config.toml
num_hidden_layers = 12
hidden_size = 128
num_attention_heads = 4
num_key_value_heads = 4
head_dim = 32
intermediate_size = 256
vocab_size = 2048
hidden_act = "reglu"
norm = "layernorm"
norm_place = "pre"
norm_eps = 1e-05
positions = "learned"
qk_norm = false
attn_scale = 0.177
bias = "all"
tie_word_embeddings = true
parallel_block = false
init = "uniform"
init_std_qkv = 0.0442
init_std_o = 0.0
init_std_up = 0.0442
init_std_down = 0.0
optimizer = "laprop"
learning_rate = 0.00272
beta1 = 0.95
beta2 = 0.95
weight_decay = 0.061
lr_head = 0.01
max_grad_norm = 1.0
warmup_steps = 237
schedule = "cos"
final_lr_fraction = 0.0
batch_tokens = 16384
max_seq_len = 384
doc_mask = true
train_tokens = 144400000
max_steps = 8814
dataset = "wikipedia_en"
Each number is 500 + 25 x the weight over its row's rms, rounded and kept within 0 to 999. Layers, rows and columns count from 0. Numbers have three digits each. The size before them is the row's rms in percent of the matrix's.

# layer 4 MLP up, 256x128, rms 0.162, rows 0-108, columns 0-127
111:506503508528498487501537546485460526581530476512516516473504500479493492467521525556503518558483473487473494499528475516475527481497544475437515502504509498471520501485452484491503500478485471498494504517515503491488516510526471490463493507493457537525475473475475480508482530549500463539456542516495513463479453518487492522448496537510483530488493466501522506497507494527502469513504
085:479487507472543506517518502518538521483522450519513460519473499490466502486557485533533526555506516457534529509500489530528496499526480479525499496524498511504510511497509472512474494478466505514500469473476455491532461511464502521487494486473530515515474544524519488483500449497488523499540464482516485526493490472493526488405464498484487533545469496463482520486507486497535516485493
107:512490520536483507526495486519504499497500468510482475494470514509514538544465492447509484480498504511531521512477524482507469494461491549437507498508516502518484500474494515463522520478500532522529466501509517462539535546478499514475483481479459482455468463520513493491514523465485534526506468449504500519505479566493514501543521466491534473489516530531484482482446515491523543483519
083:503490480515475481477504450506457495536531531514542501515530520497511481503475493491480499510506537487502522583483484528484483495464476523457520507470492514509460480487483509533486498485485549482485471483550508525539528469503502536529497496476525449520472488506504481436467493513529491500512505519545488508522503472560475537463473519514516514494540491525469472503501517503519495520463
109:478505467525524512525490505462530535507490519515463501498505491518549508503514495459490491532519549539478531500483514483496509507463548510478463477456486490460491512482528535494534529487502533529512487492498507521524496521506497494502488458469457482488469547516511510507484475459513461473503534486483492491483458453503455438477497482549480462475522477505537526484498530502523505539534
074:527514482496501518509501507464513511539480464507509440500522487470482484540544524507505526504514504503512490480472485481455470478454532479531502517479485519484502489493532514541498492500477477513551518504507496513479490475527498511544492535520561506531509508501525488468483557503467478481475520485480501463462508492546469477539436507509487490510486510474461489503545454484440508502524
084:488537510487510505483456545553479496493511513488552524534493510472483444513501487531484518488551530488498533484518478491522501560511511492510460488531521458525500503478482477506483479548508494472473502505520482504532501485474487491518492512457548543470509504437487508527495482466517499509523473481534488521454493452472510464518484511480459528514527521478537508495509490532467512501477
086:488515502457492545496475490479507493461486520504494475479519537515471490527498497571505520534513510510494496453490486502552512509515490500499494486535501505559478521522508489495500515520457502489502543514502525505552446509458524470485475519473540513502513541465456474513521525475521484530526472502512500457487535527504484500538484540491444532500467503513497529485515452480524502462481
130:539468510462513506499527507474517501515512478476501467540466475511470472528452513483532548527532459482537453494468489532499504520502500525515550507499520502535478501506476450485511522519499524482532491478516484525544447478472501502475518532505543477499491510480479515473486496460540496541515494451496526476478508519525498470535497495462481528492487483516525480515525472487544534495459
091:496483520521550550488491545479481482518529522486462506497470489486504503505495537473460528484495522522477511497500491523523484526506464487502521481477502490512559519483497494485485539497523527497507541485513493501427497473461517511451450480468517513487494526491492518466462454508491482498519491520507458527506482418438501509517512528503525513524479514498544495483516510500512468513543
102:468466509532531494514542538519515478496521520507477529520479488518504477467529500473497496535473501479517486551491517495487558460485541490521489488485493527482510511514492515477502484456483502514459491513491500489475486512530437494506499491550462474513477463472505470517520465529468487520494494537503474462475520543498505480443474490484532508480461457495499528512514523504438543532485
080:503498531444535483520474484473500521496484462506522526493497505543484522554527520449490491486486496435511519492515482459485515499462509473537494455476459519505525515521506541503521476452515507517505498475465523447529483459500534530528490494523517480533521518531504497484517500468511503537473480508492528496483500513582525505515497506486511476522515462476466513498502486528499462485482
099:474493450519540472523501472521493502535496477502481552533499477497543508526502538430460477489526497489516507525452510487474492482470525497492477489504482472450518519491490531476478505473553523498481489522513482490503512510484464497497505499464450515514497490495519455520505478530508523473543510533496513512482470545499511504479543468502530478514457490496523505490473516471521496541570
097:462562531503497493497493516502528506528513478507515495516485491465468478550539541493555504488542490520506499509476472496504503511491494472474485479493509515455500493488496444465534597516510491484519488522523482515455516495515508465512506504504513493490476533473523497508514488501513480517504548505499541499505457448461487488520511468480503465474475497521477487505526485515567459494520
080:536477496549480457486508501493513509534491508513495498464564522496529500451461535509485460528446476553508553506522477459467484495533500457483509496511518463502511515510469510488520505537531518489509491518466477484475509501517486502517482495481507512491531499485461495536479497542503496483489478517515489501486508486484560542497525541518473469564494505542489514517525453479473487491503
083:475523487506480525470502521490461498464464545493457513476484490517550481528567541508457503506461505514462491500515518534523482516510515493467524524497492506479523524475481505509520479480504504479501494507492486514471470519491475508506521498524492511491474509466489477495505535525497526443478466487512541427482489532501486508484496525521535495521562485520501452507469447446484528502480
055:517508510507500481516484490461482482497501486507487472520510490538532503497498513468507486463513488518520539460497507500511463552501516470520456447475466505526471507475435495519513475502535512482507510496548498500470476432497468486510549491470490504486497515482510514481461527524501467565495511490481492551507524529504456486514541520535510503475469526541532504496532497511528519491552
120:521484527474493505510483483494522500544512508498510466474499507529528465471556488501494500512528529495523549534514481518544475507466489506487539468527475498569554496486475491505469454496521518515498452518534465494507493500493475507482489505478523490489517504514469478503509516528481529459495465477539546480489471520512505466463510538471515523437514548502504514468510527454499503475524
120:475519459508554462494527502560456496502472452520547485487488499477519469508499479499480473521484476488478503555506512508498497492483514533483519550473471474492508473506476487512537499491552468486527491528468477501514506519513475515514524497551483518539460480510537453512478513516512523501532504497538529486484497511522494486469491469547502490493474468503523460520444503461477516515531
084:566460501482450483479524521544507455467511508521469528479523505535526528508545521503512447512521494538491495508468472431498461492497481474485528470529513492520509507496520458502520489476521507494513517525527512500455512506474509481482530482522515519494493542517493495443532536537523538488511494513529497517484503477473455511486529482482473451495525471477518493487510504464481495495475
102:525471506484524505536487421516491472478530506526495541516517524507521502485501530493476502504525472501511498539507531496527516536527494450490511495475511515497485501519467549502492479550480450514458494494507472471500457486464477512478529466421510514496537534484521512514510460501498500494549494493527499496510505508508499470507538495457507482525453466539508480499458499512534463509510
156:501471542516550495526466509489481479487490556511532550497491514502495457547477504498494493455495498495500526503518523482506459548506498476484472491517514519549464519498464500467506508487545547515514532514486489531498514483459479498494504489490561456455496511468523503542511484449513506499536530518456497462485474497536525508529506488459491483488477523491528509481467520485504486472531
093:462527524460529525511504491547475505465500485498547500478513470516474492525501456512522489549532506518488499492494499512534515521516505514463502509472472456535474521511460482508533470496472523501455446500438507513514495487473512495485531511525486504487510513528485463508517492484534530472497510479489556513508489552491508496511524505555518462462538475535471493496489546539497525481523
082:458524501487480500492494488518491471540460425505512450506518519531557540526535508501490478453520505491507492477468527485542463484535519509480512557455457498502509515488535521467524512522499515508483487494543487483496486484505513493510484490505498463495480503485481482479525517480456533452518485454522540493510501456487505519496515482506544438511519541518525505502487502492516514505531
099:553448531524484506497486513523482499463524526479506516519526549493502549436518518509564491526498498527495519490503496504483491506462528487455505483502510509486514497476496515507491480510475527495471516518445482476479515506518482470515511532509515515471529479471483476489504447499481483522521489481539544518535516463530500479495508533544488516488517473513473513517489527570436483504481
098:488466463502475495523494515457495503542493472518519486498525524510465450500491556508513479505523503494512506524524500495456514479511478450530500481466524490440500483498467518534508501515484448510495494503432521466488497489517498488512530503539512505546563515480505504442503527521476455474537485497464503466500515526479493518504487551491498497501467498489484515534520458539490479508530
092:450503494517471515532455508505490528480522417516527553505473451558488513509488481497557502495509503473489496470535515503519472507500488529515492505515515499507458464526528497509503547475515505508481477495511483498531521485483492517442508450509483500496500508517526497512543465515481535479495524498495512496492464519499491489473529451546525508449497478514458495473516554492514472505501
060:492507497454515523516501497518519522520519501454561523531482467484513474485483529474500558486495515476540486486492459498483518537513526487459505506507496530518525507539456531495507445462485472492461521449506438478499469500471492478489510490467484531508495514474516541506484496501514494496500525495498477513489493509505516467530514459468486499459465506496534524521501466487541544561508
112:490498495487516525545500509457521504531496505500465509543475500464468511487474479531519554545506482497506512466489505525454509466514504450476489488479525509458556488482499489541453496485490462483455545472504518473482498504504501488462467560509548516521504482539519472479501522536512481526511500492502513483463522533521513464489490510525486455481470522504545483517527483478466495502495
113:489527530441458486505514515493464509494487484494508509533528479538513540526485546465504511495494494503513496493503520506529490500528464492517541469461483491494497499488509541483481479503440507506469510522530481489451462497501494502531473497528428492509520507482478549497565467512528481476479474454487459513525521527494509523529498558532489485471518514513464516505499483457483506483521
091:530459529536532515478493512418511501522525457457459455538461460516546470517480511464462505491487511545530488494502503528477463526504499475450496532494502525509520503493481532509504479501517523504490522497485504541535464506475511472500510473501512526524540537508502476525508531464499525440486482495489514545511493504498514495514481502525494501501502519506534516509475455463534482496494
080:500522489523469518505458523514486510513484467524518500466466486514489509484512497527558507483507514513503508467473487525499479499475483494484508483494535500561519494467533457493448446496468502502519580489550504467490509483493487518512468512494521543490497506522474532488469547523511503530465485492504477510459475458526496488532516502513415465497490528525493500490532501479514516482485
078:475479492512521544517535487450509518489477504513483504491522522439521509484567503506492469494573522543498512514498496480507490490493507470544476476504547500497492534513544498517502440500444507508504495546512483463467495441505539502519510460498465501496507525508534482464491526517481479502489482546482520507549507485504482529500496518506486477516524518489498499491484458496493506517557
124:512492495484542469529497501433501510513463504509500480498510514503488468512543486529476474484514481467502489479448516491477503454514492500539478521460524499458558525474500500545520466458467457497530509498500525488525512518511532492488514528502504498552485486525466453470487487563515476524534520499467532503506515473530487520516465470499512491541469510459509526527475486507508494521528
094:513483507530492491529483487516490514489460480511491469499493519534535476488505486501501483485539535510490485537510537469517495455483470523497522501513462537493513462459479524510536491503484482537477498502524522498515503567516499536484484484499497508521507489476526526500531523479516539519486520469469439467478504465454487468516488460505523458503463540456499488496509461492516582489470
109:533534524503511497511489480482491501497512474494505467471508526472496501474444465553540514544512512511504530524534478499477490528518502499465507491478512509557478496473510511496462451504467515486506482491484483538533482490459546503494495472463518545492529532508525508517505471464488511528508482479456482511466542454540502519540503506557502504520449502558503485495523493495504468494477
103:482516465497473520485473468443509477539520479489535459531462474464490491546489502477515510444498483504516478516525484535531482503509478528517486540504521463505495506506496513482473530539501550496492436499490469521496527441481507496496484483492525507509532484507534501487534502496515526509481477509553555502527524504533529524516483483434543544510509498511506510487480500501494476500535
120:533498477499457506499468497524493487471494510493482508477516503511553520480512537443490486524508489499479507508519497523436530477477495535476499515467527471485489508507505546510509511449498464503499469486456496516523477539493528492495486522491460523489527479500466427491474477540493479453544504483468454491503502525537500486529521502557505476476476494519506506512487467538541524516532
088:488543492514491464478502493481450480525495511487505552507535525542547508536510535488465501499513499519463491518459505559469461502520502468516494542478522522486520509459491492505461489510477493496493514510545462536503512505504491495504470504485490495501467518495505443489502534561520525490536457516494510467501489520547479518497477500523510455507511512551543456497519501504536478495541
099:488476460524522507485492527473473483486545499488505513483481478469508494434524512504538513529526494503499494464468492515476510488478513508467514517513546481509542488508465487547525487526523480477496446498491508484529489549496526512498518481522508459513484469521454498531482486526542519479528536471452457531535490506471490480509525486488511523485494476485474494521527484563510525510436
099:484477523456507522504512499565446524469478481468515517466502500500473495494471491476515542507478490514506489442543515523511493536536501491514488502480529540498456481486494539515504522457489496489525519493476517504519521506463480513471515481533534511521502538509550530562515537478462490494505515525523512488470537477530521520491509473507451489550489488505439492495470490479475508487509
126:458453513475475493531515518467517516525486494526520512509509479458459510517536531558486500514565487474494507515494502492540465474521471466562521492473517454462488497504502479532456508532465505492488487517477510507503500472502508474489480498538502475495504519498481476459500479510552478519516509522471467512458502513509511497489531545502495497491480492542540527523503515490464519511431
089:533511524544482472495518500474469517541485507461491517533502500463484527558491524494505485493513483560472498465444421500493553493485539508517497513476513468496475481508501487487499500468526530495509506498483517536473524504494508472544475500471517531485524574493485470519493493487519542502471512524491491512477487487527525513541492480484509496515480473494465475489521483529510453489541
091:470536530474460494493495500493474510502472491497505467453529517530479484445513492532524495504458462464462482473541513504479517498467461548512518491509501533547537473451509488520509497519495459483497528482496517494515522539524501513513471496528474505485498505503526521546452515548512483513498488459451509504519558503498507521496485507550533504482473507506473496514547455528515501490488
074:509493480448511492490522515443507535496514478494548523484495485479470520552565503535467526517526512495473510487517506469477486517453522465484531448494465499516567504501490490491497462480499491483486448493527497507499508543532498528455525508499540487493482483501484495462480500517510473494505524500489530555492528512505472477511526491522455503526465524475531460532522507531487507499497
087:518508528504532521505481509510474512488515514493502518509499511467531474480526528474488489499503489522512533523508540514534524516509491480486504525481483461503519506481484467515471538540461513502504471508491491500492482515467495469531502497466524516467542558447452462460485466574546486471555480499528522527540473473507509462508517535546533494493521537502492512486506503519524457489517
100:508518508477513503510495492520450497477509536506477510515439499530501498481451520506520493507498446497517470490542528554463507528475486464493458531533477510498504530474530522520485521526500484499525514527473527573505527496504484466506540472503482494530492509437505538483496502521501489464524505518526477477485475470476478535478525488472515505505496510527527526506443458462503471511518
118:494477515476490543490522495480485499535509540476493513474554515496496516457535481494471473501468471486491539544511486490534501499520503506537517517500510475479501486504496512496515475540510477494481471491467434463476464539506479495540509527523493535464502475488479491527481470529471475501507508489480523500535534484504514492500483554526537536502494493405449514499523503516460504498527
098:484504483518511517442502477511485525505484531476518568535508531502525527482518506512507509517480512521514486489502486539513541528494521482499513483509433483480547486528478498475489503515527506491487486506523429446539516497500506522522476507491524434518529514507495482475500464452538482483545527491533481514484476505507512458473489525434490488499522486523455506495476528501503487497474
131:508527494484521476463499510487471481470448524522483501463489535529486503490541499513511506474524487472473480507504504490522487496491481487529525497543465490525521550466524473542506492513483502483544521526509444513508496515493475518482464498486535501509474552483508487485498530544511493514490477517507466534450515464501454547481494454452456468531550477503524463518502494501475517519469
118:530482514499519473488492515500472474522498492496549469508517464515512493505494494506559524541529486500465513501506506508522527495456502490450516498485545474486518493502478488535514578506499498491488511495491490510510485461482465484474501534494493514510541475462503451482510539545562501500545499478507478458502505521569522490501508544528461504480550506478515463496515474512464484508517
087:500487514498492535468534526518487519519502528494510479464513527498473460501533489529512527549521484473499508516535468543518516529502498512484507478494495514537514452483470513486537512474488465487533491480497496512473499472496485514509513497507582480496480537504451506528484489502461418533458508475504527511494507463528492494489497516478508533534469478525482481521550512502446496473463
101:538462539467488556493523484502492458539521479488482469484477498500522505466500519493497512456490483495532497557500508509481539517526463485506530535493496524466476501535501506515518479514502471508490501493510519482525484538477502505516539519534500423475525456474478451496501524540472540500563457493512505504516480530521479467521511502468505514510495509495475470490525474454513521471493
055:502515487498497496489488501466471430517493475480470488535477492516503503498511502498490534499495491512462501474512509512502464515494469523504572516494490423488508444499522485530545529491504484458570508595485547489512494510480508563519526494515517528482492523500507486513472509496514496493518499506522515512499502502478483516511517501484491498539496435505489517545516494516485532512506
095:548483483528494497497520468481483499430503522540486523492519514536494540472495473537525468532523492485500468481481492503493489474484491515529525473507516517534521490502508462554512499491519513521515487516516457535536485524477492520471443491451546505535496538514491504513493486494503475529505523493509471523478510463484486536499515462460478461529501473496546486516500520549503503506434
046:506503541528500519493481526495556492514512478517518491523468501478509499557454502488497522504543481477528494497528498524509458537519506493454517512483515536520455485464493474434475513453507512521497544481512508494519504464520468477449496526519516504469549544503504500508523481483510500468487504504494498494508459499462502508441526481502488508491472487506524539447530536457508516477529
085:528506478531487486494515484489573490488491546497502502503478509484541489477535534451492480475482495487533465516490522484482450492497467469525498502566479534447506457511512542485490505459499486508475480508547512487469524541527441472503475493493474499511522490496504507540498523484480491477465507522504495567507489500496498504532546471534487469521482466491474506518532513507486519520493
096:477496527527479488507502508480490500509494499504500458453542496511477500513552511474504490495480508479495464535502485492504481526523493484460523559491483491499467473496455549505523515490504505494484432489470550491499546499478465492483531463522460521468467509515502487548519521489463519534491513529449512493502517527498499535518570530537529491473509494527523475481491546510514503503470
138:478568471475504463464482484504505493509490475508485463473512533522499502490473495510514519471489487426496488510492510511491510520529450499538513537516483525520520508489510492550496512528469512496499509488514499529500517469529491504521483534482520511442456517513518490586497503540473464508473496532440492445488484528481520508528468480513521506485496516551494488492493458523515501495490
076:489499536472491500487502541492483503544511489431471514531494467488545490529511495513530509506523492516451510482482478504539518509486555518469479522479481493452494520511471490493508503504505492505523483544498560517506450515517501484483544517530433544500468476460460475549519483511544511507498546493500510506471499477490480480498529533493490502481490500511505518478502459457526478466498
106:451505493446542551503503527471491524534504479482465491536449468489519467501539517514485512482462515489491472525519489506477475487549477488537500529480500518507506540516498503525483516467468483509515517479542483481495480532501534504520498460516547472527493497457462495489494422499499483520519465519494500496489510524466479523506470512489481530520528505520542531512489488447520515511474
076:520470500515516531502461508479489496557532482488526514491474498473510493491522537480511500501502493563495528514486436543515522491494483504480527513494499477445525505504520493510484520551468472494485453532537482454508531471502476494496523480491525502494529507510504487484487523512514497517446498513527552486556505486502489470478513524497447524515455520515479490468494544469522462488550
123:552478536505492476489525504513471510498509464505502468502489499480494492465534488538540487529460481513500531482491501505487561472527495515531495520521438480515565509522501441531491479511491456507485501524557470473490481564535488503516488506506469498513497476449470462505496487528482496500502504469540518511523496512482487498467483510526470492465526525487504517502504513540460523463503
099:483459483515514530502483479424516522542521481524480485498440511492566514485522471527509470451511517536500535520493528510505493555512515480520503479458470483521471530510462519532478505515523492514512474513500498478509504504458515520481520478487507501453498527508496482497503449496522515456551465511544468499487506471487515470472506512469483481508504544529524534485503518475527491486507
112:452471484524505522514507481501503499525510558511543509467495501476533516496494475472458454512513506496499527539515537529544467490465499483487501493516490467531505510497499530479490469513548523522463468502491503540553511463520507527470493472460518509476521515540495469467521489479531536456502524489536460514480462521487512513475514510480469514487461496514538531477470539501535514478485
105:490455497456510517469524538563508507513493484480510475478495477474466514486486478540492528521484471527522491458535490523516530490524479476542535467495484501531486538533482458519490480456505508482512566528492464514495472500484474505473506544525477510536475481482474517509462501521542493504537495463519493545497514521514512506500510494489446539526475490525493494507493481510456548479501
145:522514478525524489497492479530452526533502439507491519475518515521505517472531504505491476542463518509517521533477526502469512485528461542523500572520482503461511528496494531497487499487477519500480465517548492482479489532520519511539471461509457480521483473461473480528530464535475491521468475525532500477525496494453501527468477526524496495485527513539489522492471466476487490490470
108:477517512505478505524539518510534501579495539451515516495547522515513505477538487498480501482502514439493460517494475475484476496512476481510504553505469523454519507504482528489523513467519492507471489517523496497527515528498501511535486536475440473501489479501498497497519478498562536496558543499500501516502521499492510496493499465511512482471437480462462488490499481493549507476525
157:546481540492492509473484509550504487478470517459509483451528498533473519482469564470518477510523463528471504501530475525486526533474519485472534484531519513554468523517493546474489532488523457525472492497510515522502526488508479502489495463475516498477537514469506513464539532557482542494496489506513517483504492525518482531482526519470495491500529486498488479464470514531518471466478
086:549516510505461498546518463527529521506517464491500500486534474431507525496467525483531537523549489558507473536520475478498486479526518479472500499465519502476502499476507533487480510451463515499488495471508445528523458489451528490505497484505517534483510522462464504457524479444491497533486490545504464491495507480525517513527480501499507503528485509526476465515536512516508506496501
119:490480515520533519521491528468529525536532492480493484537457477454486468523490484469500484475458516505520511497527461524481554503524549452489487544495437517483509496526484530485497466466485448528473495474502533472463522485510500483535522472486473494515525524460471499528509513485487472512491498515483504473518500526515529470526487529533514525480452507505479522499472461494508467495536
090:471503520476475523550506468511545512481505493515493500500471465519531533488460518522501488517465520507532501518509539457504452510503463483519497496469465479517472481506510533471494529468455525527485537509437511535522482479469461467459496508475477493495531532527484500486518481485499508409525495496521458502489538480503527496538534481496505497519477503501502535480473507476497492496532
093:511515546512481484500483525534500467520501515476502476478540522533463472481529494509491471508475492488544525516508511534516520508478502528493470577497485507471497486483486484512494445493461483502487542541470546508514526537518517446498504522531448531495479475481489474487512519551469482529529503514453482481489490503478507502520526505535519484461511490553493536490469447502500499506502
090:501491478494486511503535509466507521501504507518457497497499475477534525468492497518506528481474520521489506494517501508519504517563486454536531459492532515529504483517513498479496521477485521500508502497565438514481462477504489511488480492503526483524498472490488527501507523445498460533499530493496436551509501507508489514490441557460495517544443490467493507516545502462477484481473
097:461450485537486435463498492522470487483493519494534455462507510528508519455519530464532488517492498486499541490497522503493508470496532502495501466543541499501536512517523519459526518515519500533444483484464505458472504495541462489517485530488483492520537483510473510502489511466449533458493488490515503493519511550509528496469493500521470528507506492489488488517522510533432490497480
108:562457488531509503473485516492528509456505529493480508484498506492517462481485486498456495519465482508485533493476505510450526498522488517472519456526508513527516510509477514534477491519540510493500523498560474459491521522488448499450489487514555515493476523540486499581485478544492497531520502522532481492462528452511529510494518501475502517505475488527484500496531481508486548502483
126:509535496515476532520478475499499520501495482511500512512551471514505528506444474503442499518520527497516525517476540498495497488479536526469512520487502514500540492501539464514467479457532487511472517499511472526561540549510501526438474504497502475502499483507525496482530494479465492473526472484520496475483486486510510544465483478535522488476489554500488453498461521517563472491474
140:504531527505482467514480503485500541510516520514524470523522492457485455504480459538475500487469526473518532490531489500485488497513522500485504525469534497529523480454475514520521486503484519475505549510492459529515557484511514486490504531484519525489517513481473514489483482528513459523498510514509442521448474471504518466544501479461463512518461510538553547520495462460492505514459
113:510484483481506521510521486523486490481489500494480454495473481481507469491546501499488479499496497491515485529488551506481482451554444507491498526496498513421513503493502535497493520474485504522501515518488526498509522571517496483495510516504470501510522474510487465466533505528457513411530512522514501519532488483485561501509493475485559496494491490442469496510486460494493483504536
092:450449446524486501493515528472508487542492487496519546479568500547500512529505511486503492519524528543481524476458473468486504498470543483478506478487491487495499507489459531480522467491514485497483479509514512492518458487494462490504517495498496501490457500512479494546492492513495512484508533499480531496474535526516502541510516493586497501442458476529502481507495521561489487507511
077:503524503474555490559511499474501485465510458506486487491487524504469514475517508482514532406498477509448472519515489473500493464521473510501522505483510514478523496540518476482514460507487459526516543507489510490486502511491556506495461511487549509505460476526533519522510502505508522547492533495451527449481504481497478500515507482451472479492478501463514471497539520482494534501490
098:521476523501538498488519485486499528500481489487510482499515505501521457464584519505501479502497453498486494506509555532506506468539489496550490514527497484460537526513483500493468520493486478521485485535479481511458503556531505492493490487564435516516541500480498463492513492516481472493487487503509520530514487504484501475450495479461487508476478494436511527498491496485455486455536
092:501516525482503537497468545504522523503513489493499470484541492497522473492506529529470520500513469469496502519534545467494460503476475494536511510469506490483511486488519459474488550491463470504504496502492493517488484468532517488491513512562520528504504508504516545492491568493458466523487502513489512521495480501529509456497482523474440541495456543500471549512568469478480491468503
093:473513478528506506488501519507509484505468503467527575512535506487525553494517543498515474475499493480509496494479502489481515500449529477484477448523497493506491515500524501451510461467537514489509473501500495525475486474516491486521490515461513475490546499508510480527487470511567459493476470509504499475528462512525501569504516494481502506501548473477540482498502584517524474501496
078:467502515499520481529489491504513464508450472481464515529516493512494458511499502499525483479487490487507468491462543429516484503504531495513474499554496508474470494467502493441504525500512537491520519500503512490533511557535538494495511519492478424497482501492523516490489533441468506488496444465496508495533471495510525511507453478504526484513521519464511544516532484539535504517503
090:498559435503517521514504484459505502516458532497496478531508489540543496527507497490513497470495531487496475478467502516503497530546459493517502555492492506503465472477463543483484558498483497478495501481498481477520521552483506504497468462519467519459491542504526533497506506487489490480482518524505484487511529511486505474495436523544528491465452504473535509513526485476543466508508
116:562468481510500484481504487548489485505504503526489458510465527500496537500508497470480439518553480491520497526496477527491502502511487542521509551450454478461495505489522503473500538500515455534516513514531511550451499496511513503478506488481484506513482460490492477508503436517500505483493526512493495524526481473491487491522472490505511465515555488567515477487473513489545490502541
101:485531491542435545476498457477524485478503524506479534531477500485517534520489479494456499508502487513514486468481501517485500519504501487550475513460507523511448496518557541548498518474516511515528493482485517502495490471498497518507501478503510461484522558521516523490501470430474481484541511501478449524515486521494516465495514462459498508496482454509507463503529496496520441505507
081:530527528501507509477474562565453495523483491469505475459487488527499472517569531504508528495492483490500498513504466508534505524520451524474499522504474485477483518496464526495493527497483515484502473509524476474524469506471463473515526491531494550476494487490495495498510468550504549527520500506487502510493510519497549484537537495532491469476538495553457485460496485498509486465533
080:493537470512525493492485540477507494529488510455516521555488468473539497547442484499469503488475532504561494531501505509527498526528481496518486510510502520535480506486495505482499476516456523496477554462490512519475447514467503488530481472506467561479529538484510526479498456498516500494462470493528499477515537510476507473540489532546517501520501520502540541489501484473511491499525
096:535481492524486472483482496467528474502482515525509458514515545461513482505510548464481486446494480518519466498502524452504472513511481489521489514554541519476507486469504519486517536539509533521504479502451532517490510501526528485505504493487509472466529492467533507479482569493504474517476478519493526479550466525468471490543503463473503501533472510513559531490522496476510485499520
121:497553495557514482497464531479528514507477469502467534494503515479515500500492508531460482513457498520480520491486530455452469503505509487507478460551525511504555497491537486498457508557497506503508538524538487520500471503515482502491466530493518492463537511551503517496508471522525483497498472495492469514494492515495531473521488522498489489494482536488475502496562503504526494496412
113:481459556533478488501551492487523519482497505512510533533535520490521496489506484521505498502528519493511477499488511486507510511509508494544493486522513509450512480480539524478527535504447447500484486512496508482445512525542453475528496538492464477499501495470481489523471448493504438461518523488473444494502509552454524502455507476481486489511461496531492528506492461494485492523484
090:548492498492544475495504533475513511497494486467527560497530480508500478471484501538503503533522494499484472496499431530469517456541547473521522512515524510515488491532527502506484525457496481495520545506504495478486511508475503480473510493511518532522496499512449441547489468575513533500516496544501496516457529457527469506497505509489473488508521474509519493480529507452507505483511
096:509527532505483512484528501522499471479478532484529513483499483508466513511522510531544524485490482504477476463520470509503548502470485458499509501507450514488517489548458491510506504504442511498475484506527507506484519490534493503531488535501481465511495484505507530547523526495527481538438519500475458480498543548566524493452472535490524513490519483493461461510516490542474497514453
077:518480516501466536524485525494524544500489476485485489489527496471482490514455465482477487481516487490513485460458541492466525488520502524507504513481487524531500517529490478528439495468527489545496542503560494480476530511510518496516523472546519449512518487505470494475542529471493527534538500524470526519545473524515508457528497520463516532475493532500457502505522478506518472458501
084:513541460501509491480492485484504470444510515494483504486503505512482537462515512495514479477479492481450503517520518490455474466458455532504488479555528511494544509495537472469521518449544507493476453502485474490492509494516503523524522496509535510522509471566558525505484520511495523487514515509485514541541516483480454523502505431496466502513520473470530523494501520499483525497491
128:504540470466516484488488505512486461471495523535492479482532528558475533486524505480518526511509490480521489476485498497526468532476465513513524502523488480524476518474506487526522494525477550473526520523500477532541485502464480517472475525454528516460485540544499533486498550524535504470498484462494456565484516478481486515469519480456481460490523495475522481515538521516495521508488
087:474513453476518523449512496481507532513497504459541470526470462475518428478479488492462505510508495486497478477530500556459515549539498534535484507459509506507478524509480511527500457534516475467479503469528482481512504505496497491522544497514483492456478494491495491517487488518536498488559526490497519483555477537508519490528496498462502564482487522499474508487497466497494511490532
094:484510483527485510512455495480516508520493512509458484501495537457496468509449484532491526511484505467494522479480526501502465499541542518529454488522520466494502474520481448485518493506486496485542485481526506512533484464504492494455468518488523459525503515513488496509478531496517464534478532541501494551498446529478487477490432490511487521513492495506518463511487478549520537544449
161:488509510473474480482511497486475467483525480529485474496490521537509461475528505485545523525486481511485485514521482509543485546474501532511536522476477447475496493509535464522542502526482505467535445538463474482501469517505485518540552494510479515484465468484508463476515493532540515479488530473488519457483482547468480542469503514490484488513539469502511513520476482462485533517502
049:520492495530510493509502478490448443498505492558472520465486505532493482509511495478501476481492548511445510486503514464480463518472484496478525474474474446519485440498508506527521512524510512533529493594481523496451504520492503571503504450495507504492510510534516485492498546488511526503521489494516506514478472482462459492474497488506498484524523457528499493475508506515506472494497
103:463508438509476493509470483519549491536525535496470469499514479501525503498452495482484484518503503519519493528504496511480465505458523504508489488517514472516474508489491474455530486554515525494494471500463550592514545463488488498480512508502491450487492502544511506496462538513523508479505507491464480502524466507513467562520501510508530501511511519525529507506505492503533510521443
094:508520475495513483494474443473486477425484522498521511504519517513505510515469523491515497436518514494498487465433505475539454523497497478492510465547514492560516506482478460536488471558520512483473506494495506472511530555494535528487506491465539522463503521495525523492518513477546504495483473489544532498511521501486475495479509476495496480497524520499549472516512513525484497515484
092:525473491512491488509527469490476529479523444509540540515518490471471468505493489540540469488496502509499499458519495497495522490526514499532467508470478485523502492504479470492461509502559511514487504513500452530498512531500529525473525479464563481533490570532515475510504488490527498466531543522507489534462505459501490475469470465457487491500487464494526495523462534516517490474475
094:483485466539503464496485467497534516486496500497489441512493498455481486452478483496502471510550504543491515519492526470524517491493518498500477506531514479481510493534511481490488531495545458534488495501417509474481505482506526505511493466484530497483554544485500544486510507498510537477469563511511506504501460478447486486554548478481466508514525497478481498473525522532500505496500
103:537476510471508524507511473511506518518465526497508428484539503501519482472556481538475471498519460507475512522514545470525498487474479514525501492471484515516503500515497479533528452525509446517514464520445487514483512523499476501499503494509534581460507526504508532493486495562488510484468527487508520490480508480486479502468541446509500483482498510442491483505522495518486510494521
099:505474505536518460486520537485475539496521460506483513515450503479491508515506525498541503518490451521488498518520452536493487470491501475514497486506529476476535547490498439504480536509491521483503486509480454478467531487535496521490481499531484486534453484449493518489509456507506495512464506496485498473486486510469536548494484517492475530519541500542513541514504499452490538514438
098:520533505522500491505523474491489466483479512476469536536568497546545494465435482485465502492490511509499492493525558467463517510511503463563511478510489535509515471487482572482506493505488488492492541498491503498510499509492494491547522493468526455484481515542519500497469505468487486490532501490466492489528483515508476533534488490500509466545497522470470486505508510552525472510466